{"n_layer": 15, "d_model": 64, "n_head": 2, "n_kv_head": 2, "head_dim": 32, "d_mlp": 256, "vocab_size": 8192, "activation": "tanh_gelu", "norm": "layernorm", "norm_place": "pre", "norm_eps": 1e-06, "positions": "learned", "qk_norm": true, "attn_scale": 0.177, "bias": "all", "tie_embeddings": false, "parallel_block": false, "init": "normal", "init_std_qkv": 0.169, "init_std_o": 0.0308, "init_std_up": 0.169, "init_std_down": 0.0154, "init_mimetic": 0.5, "optimizer": "muon_variant", "lr": 0.00877, "weight_decay": 0.0, "lr_head": 0.0105, "grad_clip": 0.5, "warmup_steps": 0, "schedule": "wsd", "decay_fraction": 0.719, "decay_shape": "linear", "final_lr_fraction": 0.0, "batch_tokens": [8192, 16384, 24576], "seq_len": 512, "doc_mask": false, "train_tokens": 118600000, "steps": 8053, "dataset": "wikipedia_en"}
Each number is 128 + 32 x the weight over its row's rms, rounded and kept within 0 to 255. Layers, rows and columns count from 0. Numbers have three digits each. The size before them is the row's rms in percent of the matrix's.

# layer 5 MLP up, 256x64, rms 0.427, rows 105-255, columns 0-63
101:156119200073091153139104113173208125115134087127090176095144100168111144135116117095146111158084105186151133148141099118137165154140080141079127156065166129169068128135155120150131132104141067
081:113125085115111119100165157099110110156134116108091065056160186099146181140112124170116137107122068124132163098113138066151116197144112150143193068136128145119153150124106192110169163144162128
089:154134144140168144133113129056081130153153052149105200157147157146111127132140094090100120134089103149122129146158101128142182164140150133069145128158112185192064125165142103100078129110069127
087:098110122130101134148214111097138126128142071208128150160125133086124157128189121168149130071107140139144068123183157123172149176122136103093110120096129145086142178153125136062119108147065114
095:089107116094163089141166151153058114144124142177111119116119084122151150158166094122116100084115108092137099165085120134205161142187124152143098180106104166099116077130089137188127120122104202
112:160156113153090129159149072141090093101110172074122110160176086124151132145152104116117122158150053166141180127098133110096114075124075158134126201101159162167110168095165091116142160092090152
122:209124098123067090118153098091123105190058181104137101133182124119154154138131133161128152166106130169092139132122096086163098107138101133156145152172137154176141140111160059166121095074143138
093:106203126094151137127160125151124076158171106113131158068133107054102132132105178129089110116157103112172126201057186150109167118165133122130109150175114102135169144131102094113080160096125134
097:197153073123077113088104161171119125147156158085131154149155165159159127134068127153148107136101119142170111088154086165090109100137119151153113073042144124140117047129153135141095167164123123
108:156116160120158131094116178105105176094166139119114103151127098178138131230111106113100141135113115133085150097064134092097127113111152203144163166111074105186133140119093074143110182098122129
098:126092132118112113137141087084177139095134110096168133146170167177151152109045145165135084184114131146103096109154132108099106144181114134164182086164100091094141164092100144109085182130063135
090:134089210150100165130117156080145132148166138180122126140122131112086096106155082141104118119137130237077091156118146099103165104124105122068145137120157169165148119184135096065140101123130148
091:061141088106138139148175110112101126101145148140094139082123130136148084137173117164142105133160151157147132102148211134073122110190074106083113084113083074175119151142143131094155180167081150
096:142067129102109166115175136088124113091139164098181131065174150145117080143181116134123092115103145131091096090181138098212135159114121092108137103129124107154148104112189177095193135146146148
080:217101136066133131107164133079136114076108095160161130136111135170096167141186139188100113101117158147155116107157136106136138130142099143024130098157166133143129096129144163103130162174088097
105:114130128057126158155084119100146142115134113158120141159106132091172178096109150156076133065184125099184163152095138112132142136156021068140140155135132129117093122192126103093113111154127092
099:126106129124053115117097117164130090179158150147105072182094094121156163114121098091116133148150195121156115107132088135150100139160112136107163139137140210204084174138114104186139151139143081
103:128136143117151083079116082078180111102186162085091186101143164168166155131126123102172158126149112128148134089059122121066110136156123182107115157087122182126138119129108117157100113167202120
098:088082127110182114101114119088129114122151136108138098112134113136074077195137118089128098149118152080127103153101145117156151194108097163100201164154098137126147088154161092211147195122138143
102:036134164101107093149138113073126129093139105168086083133131141103156171168090111136110079110153180173131115119142140155168115090161077156156111124084114125152145165095118146101108195129193164
103:167096096153059107126142135089112142112118164111203109129216092097107138114137100126137101104155135128116147112132164160093103138192133157134074162170071123198169172101103096132115118133164146
115:135172120151116053159150176090119147172109116100111127118144136110132132122084096135135130119119093127145139152125033078163169150144107127186163152101103145113147137154146127199213120125068170
120:123180146143152106170098110108097125125057127064093138190168107105171178146091185105070126147133125174127090123134114131147123127150070163128179128118083129099130100103178139104148122136187074
091:146121188101155160082123169126153140123157122116120159128155093161100145138148101120149051119173102106124138197098109109128177152142115146128147093164118098142151112141084064066183183150139054
091:182134158100103217155147129115158166209129133120059090084141142121107176145120158165124074111142131153111135136120098074133146097103107185133112139125140112114105039136159167143131120126119087
089:132158113052156082102136106132162120128154072118140149066136111071152161101098183172184112176150131126153139169130176116139133121129082143111115114181087128082170066064139155134103101116127125
103:088167116132164095104152181089130122131115167104177135130133078152112156166124150117160092155107060214120078097129136142165138147106107157108087150138058082151145094113158105162195149117156140
095:177087089128127172093108146141160082146104174118143159091162134131188173149111025112103152127118193117154126116064124075097145122180114145123106116148085138137139145128101104070089145128101140
103:063104082190137122176102099139132063190136102137147181099178177123114099133124102089147119131145093177113106158139096114183097152161107108114085171140106128102125080135130141203144145157125161
115:129060163119134097146113102097102157077169118103136118146172077181143124097136132145155123116103101190125088129117161102092173150117043127158154131100118070141148151092130109131146158210107182
101:162141124153056136100150083136117132083109158122106146171127189140109136150098195137072068218098138148119119092102152116127097121115089109091132115165197135126098113162127128100130164129101068
096:157155130065105149080136122149132117093123094089130152096168184108150116130126180097081104156206140103183171105131107132155081103161092158087103079140145162127061103098165136096160116137117085
121:204109125072096113065152096076152113086112146121172091101151132159139151122149147135113135147148103209119152166118144116104144140173077126138103123160194140160154107090137074102109088153173085
101:117081139124072114124097164160122186118057122143175143103156183182092132167154131197122125107076115150106092103148154107131126111110119131085129147134136097190121137094154160087157163137046108
108:111131086147107071148062151129113155146145073104076124124155081162090109108137149149123170167077132149178122137109105101096139150137176120157167136116082117065163135168121110156144207101153069
101:055132115162062073097105146141124134089164086139114185134160157125118112113134136143183119150112157164126155138122086142140177130145132119069181130160143122054178159121075133169180164111157110
108:116107100092125208122045149121106128156165118063116173198161070166129167151153101120097158061163127122161140152134120096092111175150128103140074103146113157133131120118117129093110121128141072
111:113160147074098103103083116145208134134158157127176120156104116069142188127146139055160140099126087173122093106095099173140124078126081150117103127118152176170132103183138118161127134152105181
091:126114136076079110149089062153128113164165128123123128078101147081218138141103176159102161171149179137157111104123127170116113160109120150166145067149097159089129097108155110138067176130104158
092:166154162090125169135097104072087144120145082120153111147153106116127153158122167135063138155132184108126094077176089122204105157138137176119163109178101186084061128142101103133117151150115097
097:145101121217107096148124186100084100080144118090144142204141155112097145100109119132130059140114175141153084093164145127110143130102140142146127100151101097145098143125187126062173188129105106
104:154117107184127105105081133106111094172121146113100116081153117115136131099138072088160187139155135181134101109124087171124145198157158144160136151127115086155136216065123056124117101132150097
112:163168131217051100117118170101124164177121182117107140138090131114160146116115128111075172138114117155068102062157122083110115128172074158176103149121155116123131134132144091138074155146154117
099:117168156099113065139125129120176159176172076153102181100163095076125128114102122128111094182071132165165160130164083157131114155196114119103132159159153126097091118098117181131164130081083111
086:166130069095129106122211094151126128103175093110111144119108151114085172153154154121122097154177131107177103067088204135141137134139134135109135056116119108109183127137151089147086136176084160
091:132143141147161141152068141122117152164133138058093136133121125141102136084167127145112096164182178178111043127132114119207163178142115118068152157101115107094116109113092099155109115096059119
100:136177119099106107093104086169136165181103096085139166127172142094112101116093102150111112115102086064130152161152115140081115186150158168118129172183050179088173156135135103099134120135157101
091:102129142125126190101149123086166152153102136104132113081137130101154140132072158142197139148107090111128138111130175080079169030119157189148154137112168083097119100172094142162090090122151134
121:137137164117093153147062102159158152155096069099092151180123176132115092143152078150121126111111116132096141063133140066106101147115131196104173091114141105156125129070164125106145211088130136
089:120109148081143162102132136132158148078139141069134169131168142126039117130145109104098102161218113159134115179096161134123182179134146110085091111119100192140067106122165105118124124142136086
105:096142198089131119128077101151166164130122099082144111158177146178111139121116134185083111170141130156179118042128133116153139140094088126105122101124181120172098102135105143110096149104111040
099:160180068162091091149134139181123125160135151055140161110156143110102163148100163132150159123161141139062115101139122134130126133172121168189050140105073120141047136134146127147186136124113118
092:162165083177141114130093118086057122148176122039103107132180170113160126129077156150094083120104147066135135130137127144096135160129167158131120119119082120141110139172135174107181161087160088
098:133122128110089138174079137154166065092152124080139110101164091090125140115104125071129091144118172125127133072083094172073125167098116146124200160103091109150111107174174089139135130196154120
107:097131124095149168167136148090080119146220073151106131157127116113096135112180086179197119170126120115194203091153095140111190114131158117129089130069114136109143116130123135102106130122148116
119:091158116086120145180087151103087186190122122100100113159148116052152189070123115141138115140116114142114123154126108134201157090133161107115127165119101143082197196157098107133128120094110134
112:127162132113131103167110143162095140149191091091120086180144151094079171166122100156137098127130126113081157105199111126152178125138125167140105185145083155080115137160123114141079154069056156
089:178136162102079152171153088119125117139094059114112161075120155135136159104127078130167121075156069176153166130144152104095086155150130084137143051156155152124191143175151126101145139111135093
096:080110125142125135116159159080122152073123100157165171098140175172074126146155128192146128145140119119165109112126136133129108174162153104085155144108072130100147104222090124068157152127141056
116:106120130088078101110086104106179167132183067149194086166151164126157122150162125141096111129090142155130084107130112122120169109132133129071135148149193141160131129102138206144153188099076110
097:123145176133124131159105107147116068133126148071103134184164117087119084045140106180139122137129140139206136104117080165096151144113103193062130113122109118109198150136156116107148134078160117
097:080131127123100112146104220103177137144142146130126113137132071127108121133088117160137189082081138139148099167129135093068184162171168181099164134094123064100136130105155088096143127132124073
097:092159193123157057126159125170106121139127110074187119141105123149155148119086128132143136166095092169135070141096062164137151080140111122151183077143118071116111115120159091078133170121108085
094:120136078127088116167142129112064154131142122110146082134154119099103124187194120157059152118132090175117180108102118126110108152154149116096091152094160165123152179122179115122129025099124148
114:122181115142123103161144120095048141144105081088110102123090146113104117138168098127137061129143104156179171112115088096154174119126060098103163216141188141120150146116113090150134180124144146
109:120125106118110087189087071141101108178161117122070118104163165127173101146115174120099120096133133107111114115133200178124134158148140110169153094096061070102165069121161075128153149154155117
095:132185123138161154191182122159096099131119135117153114123123205151102103161102212182125085158120091121144118147120128113071177104139152144139077090171148165120071085117158125118111120119102078
100:126128110121077175131094124112123179152114086109142101202087194131113132128143130180119117111090091121135123066196090095095099061114136119139153153143179161139109106139157132190168111081124091
091:121173142109182107131180205119119106103148043159176102099097172113131109116100170116142115171182116122141140081107122111131119127162142185170134130167121102101148117142165071122098095131082071
097:055088114115150135111094127116090144136164163121118140168167099095131117174105088181085071085159155145115134177169131144087105190135148120148127120165148130119035199115116121124146145162116101
103:132153139110116160108156142177160045186148119076170170154131110089143124070149110138168107171078118127107070165149130096131130067155155131099173153132111116121142081146117073136195147151100134
086:104209146052146152098163141126085097106176151121147129149113133094150082102140111125094164092063110136150140167126088160123135180191122147128066152113090150134149124174155085104079168128152128
115:103147192149127066086110112125095168156106092093110136121138149170105056098095110140112125149086142166166125057171078097134173139114126156173147155155159128107112120142151160188158146088145070
101:058111138109134119172189109129115148119178085108102127075112093103158114095155060099159147128145141129086100138098120147149166159153169105084171138080048094111165156133122183097113152159106147
111:164150136120121086141089141124121190117122106078166142145127151079112119122132103126146123167147083068115148096130070109139189112185163151165089120136142157114115115157123190106225077083105114
100:129124205106138148139092127092062122097133128093135090103189123076162148152104111091151092108126121094112119155096143166122171085151147156100184114082168092130080130078139163184156122102179163
084:116137139139146145106142124134097141145108122102105130102097166056102093165171102089099110167168170136156137170129192132168162110168105035055121102069065146136174122111098149138133139117121106
096:120120164155100074088110147098134134135122137090118121125197120146081107160091204141075123058129177199106095149126174099136122167144160144184124125151117151132112153099116145096067109134134068
099:074097133124128060167163172130091101145092135125096101163132197127099114183127149124150100134099089125107085117122093131196115144119177155160174091116142122174131110094158059147155142103197123
103:122150140165135128145112143164141031167111193071161126098177136132161156139074154109152126158121132108198106136129122126087140119138127197135082067124110163179114112149143082158088102108159138
108:105177103205080097089161142107107150148137148128089149100119182166161115124088160134120115151092101151131165076154104110110136103165191174161126128124144111134093149075108114182115131150156039
107:086113175099142125132177066133107117104114119101174131062149124142082092109177185128151129119129108116070124121128172102182126145145065120137104133181100074149113067172147162151195112146136121
096:104186109137082106140136176138120127121091157044149150185173135178141168082096098136099120105108114119160115126156138139115143088158140152135174136082079128160109116109177081092139220122100126
097:142088105161073152087144169150108126145196134109121147140113133059042138142099172134166107173114157134104113157143111121178156151120115132140179117105122098101161075186089127204152148136113106
092:199144123116102192072105139150081097143074155115075113154164109111127191148154091120126112154171109116180137144182077168143122131147065135124083134222137116143136125152127116135125144107130100
093:099112068108116165142106118187133073097070059135149138125130168069117118131213186137143116152148102169184121122128135196128165099137161106166150124118161147127106097110144133152138099072116149
093:113193176092131110129115096149152126102132111111165083150191173128121098193078123114177101134132105136131099183073085184110132159197115164107142126086125119099168114083132139094130139079124168
100:082201152128118128113064099146119083151070166032122192099085146128123144104114121158125116178113137130105085116166097125166138188100123161115114104086099167116128140112152080152147134165110132
092:130096148173105133145114165084144135153102154127138120094103068066118111125108125083163116057120138136071076147134089106172201085147135151146174162115107114107111179191101140139174158164140100
091:098169157151073135181148110126087124199099171091096098096151156140148104171078120134137116112118146137104122166153125117081124208152159142136156123065111139069126081071147127159187122103116104
095:064125178149099128053105127094114137148118130150058143104157141140104112147091132069079155131117172120151120114157061117133125128112132183194112139091113189128109137196142148154132112174123079
097:137149145089092113077191072100127135074132110140111128036132158099142165115193127128120136143156137122153093119129121174136143217152102160111128116157120123164157110084155128109137069184099161
095:177156120172085117116161158123168092158111082166159125132160107140152128076151125121163098124182137177165083098146053139090127122136121134178124134157183114144091137123087056129115136147094054
089:097118123107109113160119150142150063123167127142081179170127137152191121118112118139031108083131119169123114128109156103203119123165100074143126112129106105128187152129140115082132219102117136
080:188100075081140151109181103149143149095110069133104128145096223160153141154161152121091103117128126116145172083071156114080129110167143159091110119140182181167089124130121152147110115106100094
104:101066136146128118080128158141092187121131133108118153167184142172148108167133109113121102151133142110194099102182069163112082160113064146161123163120110158186076149085146111140111178081131111
105:128136067107105121159104136128067166116082125104132085148114136146060116101097139137142094108164188139186113095180137115152176136155096141138154088074145188109146155107133149101192132202108136
103:144220103143158120153088147134066125111124098044089124099152136068125111091091116123179117116151142157087125126135073130124151131183092152159171133108103153085120109125142191122142094098169153
100:123038064160133101157118065083158139083140098147135166180123161124133146137151106136140131103154126127205115108123170148127173146119135129133115115118084158232149156155126115120073100114140136
113:162143126105120066125097115202144113113170096166107110172090095127189121193153095110137138183140076151144130081102131135127137112170155144151063150140115136181117138146132073063103084157119114
089:137024098150153199144126184156149128109113160139107165148158108119164123150166132112082100086117101149128117143100071153107103133167126170195128134090080105134109133142112097070156094161171129
109:150091163085099097108108104148105085127112096076166048129174099202120165111138100135093116183119172104134107137103154123127129151166102132094149139159136060119130112142153086180178185146120099
100:127151148126127125080014107152184135126136133067132137164130119127089157113172080121128166171137099089064167102101118131124148116139118123112094158106112108154134135205116106143151132141171053
127:098123147110072153143109090175128193140167085131145166171102180130119144175056125136155167153157186117096101135120169141113125104165143169096144133116049144130120073124129098186082141105143125
077:120142047133144149081107143126146115137133145101138175183133129072203140100127102162138186148175118104151185130161145129131170133144072158100133100155114075162118136123175122104125132062089072
099:150148111147135134112160092149120093159135101090097150149129146094210127107108106129180182113132200162109074112103097121095138135132090189148106156085101098132088139125110107170052144090191150
098:141160154112094115205148118149166136118154128077169162140159070148106104141170133144124127141114178160161140118125043117126180155119132114124112035109133120129134111136115148093195171117068092
103:140117121131097106030097161111126178068146092129091096108155118132170138144084110135097132141094080115178190092162132115158123141133109181168193153148087073145169171141126116118145115095142103
103:065094188114124148087086174120132111179112117109097152129127091149105113171147128177154068136073148148126104156151092106116179138118183134104122186108131121152103156091093180092159092171164084
096:126122137103160117117111100113095168080161154118157128098111118090137157157142105080118087175141114078101088131168099172140125082135102121184038164221153141107161081161142128159125103155151146
103:088111150119084176207050119179144139175115140126135130143099147078131091126177108138133126106158131144125131105105072125176125063146171106122119192136166077128110125132114098147132100152049128
089:131087172097108106195135094164086116126156094124152095156137133114160141170144149179111161169108140156102073079135151051173124095101108130099104128130182116130126094115125176122078091148051147
113:110087159126117095154142096086069077089158189136143139115110059122139156172106122187129151095130111121099091151089156161100144179133153172139202121134105106164161137089133089126127127205126110
090:135128096061109187098167087131163139100208122109115125132113077082167141151116147126152127155109156179141106110183170142101106118139085127182105167116156116130126083145067081122103121097196147
101:103084177123134142149121092208109143136147121137114154089153153159128119129134111161163096092122089152147108176116074116172067152155067126162175113123105117058123147127119111138172215135180136
108:072107138124133162138118133143112140121093159084100125144144110110088126173137110147179089204144085135148159101151192103113098058124120129163142166024174144111127145147140134090180111118149170
097:105127090141122124140122139149094099122154139116167119108153114178147102056184063107134163108112164147145103050164144141148073118200142102084122101092084140166093183140156092109112180125163128
100:084148153134134130162062088129139175123208116107154117163139168146109128154143124100158109150077022149091125139118142148131168104155105082083145106100155114100167111148155114126159173070101102
098:121093095131110136129124076167112106085154174135161164133129135128119114109079146197165147145106116100104112082084201114134107107165142159150166111154122053141139169198150115082185113180131099
086:139059091110070100152165131125088141115107162097114197142166148119147108103150176131073097075145149102108125132129122142135136177180095136077140172194084098148128144127172095065122172142140127
108:161097093112085098077086153096143153136064185107166123162155089148123139108106116162116169144111139183131156059100120117101098165172109149166163150158151080153095158069143117120157143110176082
109:100132102104139148177087140193097175156152026139141126117085144116166130124135166112115074149116108144181167118196111163130118110129099147136150098109085164132129057166130080151148120092108107
110:166143164077156109119068093083146157120184177054113127088124120144138146145142144109120118136205083123090078111116127127140143149167132155092058097140134166125082116143155132169120080183141091
103:200068106112098076046114118116127115099169102116119159107103137151127110115134127111211115106162127186197116126093133118143171158134138110101139136157092159147138123095146114112078130200153089
099:151131119104138148125110118089161082194140092133115122089133132101223148108183103091165145162090102138135115094127089105164179100095060121126110150089125125146215115172160103113161128097150134
106:100123133085111099122049046093191141143109192134117135111113086177144151147094128155134075164109102166154131112084166135157127118140123095134117147100144130225088147141117157169158134155124116
087:121141137129114106155187095145127144146134137118129156129164146120171145159133079148063062142160211129122121144066165156153090143123149077050137124102115124132132140169077096170111208116130113
115:079110083166151152151107152093088094113187099145087135125153131107102129130127104089205161114097136144118094103142078070126165113143098107172149171137155191106140191156074160101178122103125110
099:131110110119059137083091039196098134105119164114129117083134149127139148115116135115129156145147152155122114125080087168150121098158129176223119061160160104125121123101153148161162126152153177
107:125152134153136073111110161116140112132107084115086177087193073112115179089099117139126124178088095163141092085218136159145137132151114131113167160145072096084178143148067142164140118127118118
097:128128105133185099133128208114139097176148163147044147125175086142144080146167126075130134081075106161121157138133139150103154130209126125126148155065101118157141081130150138104141086104125093
118:081139167133179099160097132161079118121146049065137109132138082110125156083097096136104090107137146170145123146172119157159163102100092103146206152102084151121191153187122133161120125138106108
089:109094104081106104109135114153187073091158120137111141162119110087119148142148077113110135151160131123095077118035129115137166131099190141087111104107161139126200151174123143170110132185119189
098:108168233118130086166080101153120102153117140136174163151154091116154123133121127170097134188067104141124146091076139158101123101141120144113111084161146071090160061111173129129145147102160122
100:154115140081074119095109101151186123116099142111150141135120142079079177137082160122128115139192087151126112119075166106109107123089139143133106116147218139121122099150129149199160123189104061
111:105114106158104142178101129046116109170129158171107142102152102100135159126143104183196120126131195181059100147162099077159130125144106122128117130157101134043127119136078079152126126127141156
109:135120142153083101109124099094115215147148135064135145153168105137076146158174176120195109071103059148086130167086141119131125133149151116163179137081126126134161067109110142155160099108132130
095:115167055176107154143133124123118145138137178108131091098135146080123132154115152163086118087142172161101150163111116107111152130115176178169164125049050156090115172170110100142188151110107121
099:061050113147079099146104104119076106161184111128125141141146053119111129156130123129179092114115202143075194168124171099128183153117128160125118090114109130134132184126137115118114138162127164
105:129113073115079140166052113117159148127112113091060097086185122099113170121101123136143098123129161148141132151143105135154158164135184115156176117160096122160149100212075126133127064124174120
109:171094146076126141174089085108106046106151104113156135115164116157152138120149152184099101146174136121177136152123189116109135114171068116105124090135144135177120102108163119085154096172088195
097:214093121117099092112100138100145088064159119171103124093144155088156104153117102122100147192125139131172134095121135174129164208166108112103114186114126122131147170151151099135129117057150084
093:122168148165106115119145081089114152096176150086121122162182180138111178147108133127103111121138060141079160108116166125116122109089134204145157091104146161208104084088107098165150165108094120
102:120101130134129138133136041122120107113198126100165088129140125113121119198193066165111116105122147133126186161109111102176121143173070138087154177125157103158134170081099082093142149134106160
105:121101136169128055165088110159075154078133063117119126122140110168099113201144150150140152182137138088132129134083205093073120097154156149121143104105090104114175119132152114151163089143085153
101:139138117093085123094103149150159130137171045123145088094151183098146072174149163080130147154110112154123097136140083124159190061121137115101131098101141167107139126138180155117195132072166118
126:136126114165144100141121131074114100132143110121132120079132105115126120054139113080228108160130154158161088150129061120149193171132106117138067165142109128149127134182074107143160154152153071
112:149104069117091137089191122114156155135082140114112120150141208139107139138098157118139052107054153121147126126091147114145133152128157139080158207128083116124087154148165098113151159126128059
098:124134115155119104097092205160113110141102128124120135120071130131097149143125120130150139181088149165074088204121036090120156125175179161192127152151162176108105102135129115142158086121102117
109:169151163106151081120125080142146116116093082044149143102178044069116138135098149064142164140129125138123069172104094140140143114149080173110164117126114154150134160156110165103113118135181148
093:167141122128084107076110086133165144061157167097176221161133127118143134114136124095109131117123139160097164066103161137164100095129123141129167087119114149101186156093109040107142156098137133